Weights of a small GPT-style language model, trained from scratch on English Wikipedia.
Size: 12 layers, 4 heads of 64, MLP 448 tanh GELU, vocabulary 9848, 9.72M parameters.
Each number is 500 + 40 x the weight over the matrix's rms, rounded and kept within 0 to 999. Layers, rows and columns count from 0. Numbers have three digits each.

# layer 7 MLP up, 448x224, rms 0.101, rows 12-24, columns 112-223
440533543470530438531435457538508513512466487493521510481492454547492510495528512559545460491494486543491497485497404442514491489496487468469479484421507568508499469498464482520494486415555476412512453489474576496520490538503495567516509510450509623488489467455546582484546450458497590511537463489444478520525464447477498527484529509522
462494477579509460532579487537481531491502535458525484509465465523512467524454548503521469484519440492496474534415591517551468509486494452540525484602497540498461510496464498494500523512490572406477439515440488501461504586438544517462508547506527549438496539419538596552520465485426510502560500483520525506475512508478525466525477466470
472521538511542522480487513485570430540506501458537509487515523467506462564444464540420466471516541506474489471553400493388588551503465492557532490544499471494449450509503489523475506473485612514496564466515498502528490555467509439440534506482558519521529441482528482527400516441569432479526511505460467497520458515552486509480518470419
441541474501505506528547546516502510552465485556508476509489493487487520545500512464485504512503542520582522517482481560549493529498510494511485482549533552458495478525497502500506459493477497489490529525477497514533460527533498493460488487499462515546480493469512496551529459499490504461480496474490499520515504460512501553496556479506
501461494546546569510469477458478486527499544503447485522510533517502507498499470484437498476453488559461501457540483503469556463464526446521454494500509502526507596524453487556494529509469521509416554511424540478483541573484593531492473487545462481533482536495541525525504551541494475509512522538536508513495503482567511508479496453445
395483511517492438536526460465491441549474453473452468510476533544488522421526469435525601463601532481450517493515491441463464495498500483617495509427436573475572524529522521414509495525507484500487512588530449561508504400495473569479481447517482518451512514546507540485500440491514555516498482507453473559484505545487508462460533512539
585554509553472432502515430490527525488381442452515498564592424451459498464564462423486493486545506436491480500485505481521509508499470432553464493422534477570551467475495514527495502563517504473473453494494497508455516490493494522476462593554537481528522493468480495563569499448573560435502496455566485548486531462459517505450558440531
601499528484516471514486539495448462567519464577523447509485577455537423521519481420400452473517532519487526475459572573503539481508460468460488477506513515536536490521456454499498532465521492490486524496538458456451474537497475512506532437526548447523435537507586520568448442522493568522517516473492499536505505511468553475422574488495
506485541442504491511575520544556520534554477517490468509454463583566496494506560454414450471469525559567472516463410456529398517505467519482486543533520455522512516528528501532445474490501559507454493516488477547499448517426523510473460519492515530498512491547521472572480538527506502566534460441475517523488527483474514516555473432513
474480517489493489480540562514377532514470435540502464484552566502492499528489493523474530487483523561485499466498428494547556509496460517477542490502459449541491476481457462509503419474488509465434553515585513440505482430565465478499471435585494499515529515442479510441446448505519510450509488502559552429494499499541476538476467511533
428479480493485514507539482436616503490415545474467523513513488447517545491518508440500429579521525472518540433543497470518444515532474430571507504514595540487423506494474442542568497493531525495520606548504501493495507466440462518438536492453465534506493430465505560445423513477498456440418455494469499537449478450484443511524472483487
551542500554550489425495474451448520505492516490520566459548447492472389419493516524480484515533526458518508498506512499565478486461457537448599451573483549486522432505424545473506488444530506445502434498485515535498505494545487557438492510508521471462525562445498515532556481382517563537484545439493503507506454475473562484523485559483
515457487547458443508485516557527529474496430542480535512490508466512463518509525484436522540516495512549486517529555551493484567521478472534515543468529564547502507525518568499525475524462491517463515545496481542508512401520522552446493501496491559504434507540533549500458497479525464511456448553473477502483446434496488502496533452553
# layer 7 MLP down (transposed), 448x224, rms 0.0558, rows 12-23, columns 112-223
529481497484487532520569528499502502475490536467547506441484482518532474477444435458492538446416502444477543413467522490544490476514440455466492531509504433556499463472521486509477558514428444550493486501520497569505526486505498517520558482492539527544550479536413448461565604501521474469525512546554492568512524472520499567512471577489
486488440502512518541438477476552570460530481539439473529482462512525494466548502498501509503497469525468567565478580446525477432541544530485531482471564561494538542497461489527427428514507503441473444499517570525535488484483526473574539535500503476570494451504538417479487535561500493527440484469525505536542483499508499506525497534580
517458438512462496443481457488487496495523471539538461457502497474463445484522562567502542585541536521555501512466590495597452462504571508448524470551518524450562476530467473506511483520502385430521467499494499483516494481491515491575511459505534492496494498453501516501504532525460586535505484499617496570567560530502494539499451561530
539449533527518498489459468494481498470515504489499502543496521518518468499515466540496457481525496514484480516542505442467491504524487516505482505464481504486510506522470493494501498498490470504538514406509475508458510482494509469509512527475509501476494475556496505486490526502506511533514497501480536456495522503493495452488431507484
491529491452505454518510540518471478506492444514495508468489467438487503506481503526490486429563567477518532530477491513527447504558465522533557490459518525469469461505588506513511432554496396535537483472572482545532526455499457508519522515518530433472479501498470517562450485463489524503439494390461493498523450475491533507466579506541
522510579486528554377470486466528503489509558513549517507515504504515491565485507557524522416445457517553525566508502484528537462463565480491553469454454490488490505473548468526472579429527457499514511455475541534513553564553466473440520519490483537521492496511483512483553570509438494529489502453475500458472490433506497431533538440456
437446502447507568528555524478486467462512516486547518469466542445497503490481505563433515453503488487473506573474501479558481483482577568507508555483511541496498469578422568455574474497511450448486549550482503482527444545459550467457524513487471544526459475449536531450495483509531525552500531485555568480388504580496522448572447522541
489508441479492437463460523470465509468466512503466501496489534512546612473543516496550480499561502490509497500530531464553492520536525428618551526509460509508464393464443542477511515519477524475478530556525564510524538441524509395462516528504497541494509419532494536564529543539537478482514528510490542498469538510442407544497453500498
469567499500447474520561512487478558437504482558529482489461532541372492464461481522486580478524527508453504525525568572478526511492482543518491389469514461434496469491486526538537527481445500564508568507523568507477531514563468408545505434526493467530446540438503484529462431467543458484459484525520461483515427491529514507509505528590
455493469515515487512487494454530486497499479434497541485427518517518569467556520502507490510502514480521508519514510516516515534462577435528485477541506568466515492526510530489491547543573506465536411448452492514503565545529436431492472504462468520511455451483485492502534507532457426496481548475467481561510468468548473434540504468437
464549569511505431463528553424467517512502476538422492424534547528487445447529562489501556482545504501485506566560550529485538475539476498520448513445479509479514400495540607526487467518547539491555444464485448432555525522449489506514502476488502495503517598481521483467558493525438499518503532502457537519499479549490559425461541572529
471494522486491601525454472542521495411460538550491488603499570487502532501450451408552536428431500463480603468524514516411546562566507524508482480470493478497452510453561424609426444625410507475494500505444538464475531565417478497539518538494489505446543500481470539448549480523592459464533459507561467486482528474589397478486591443562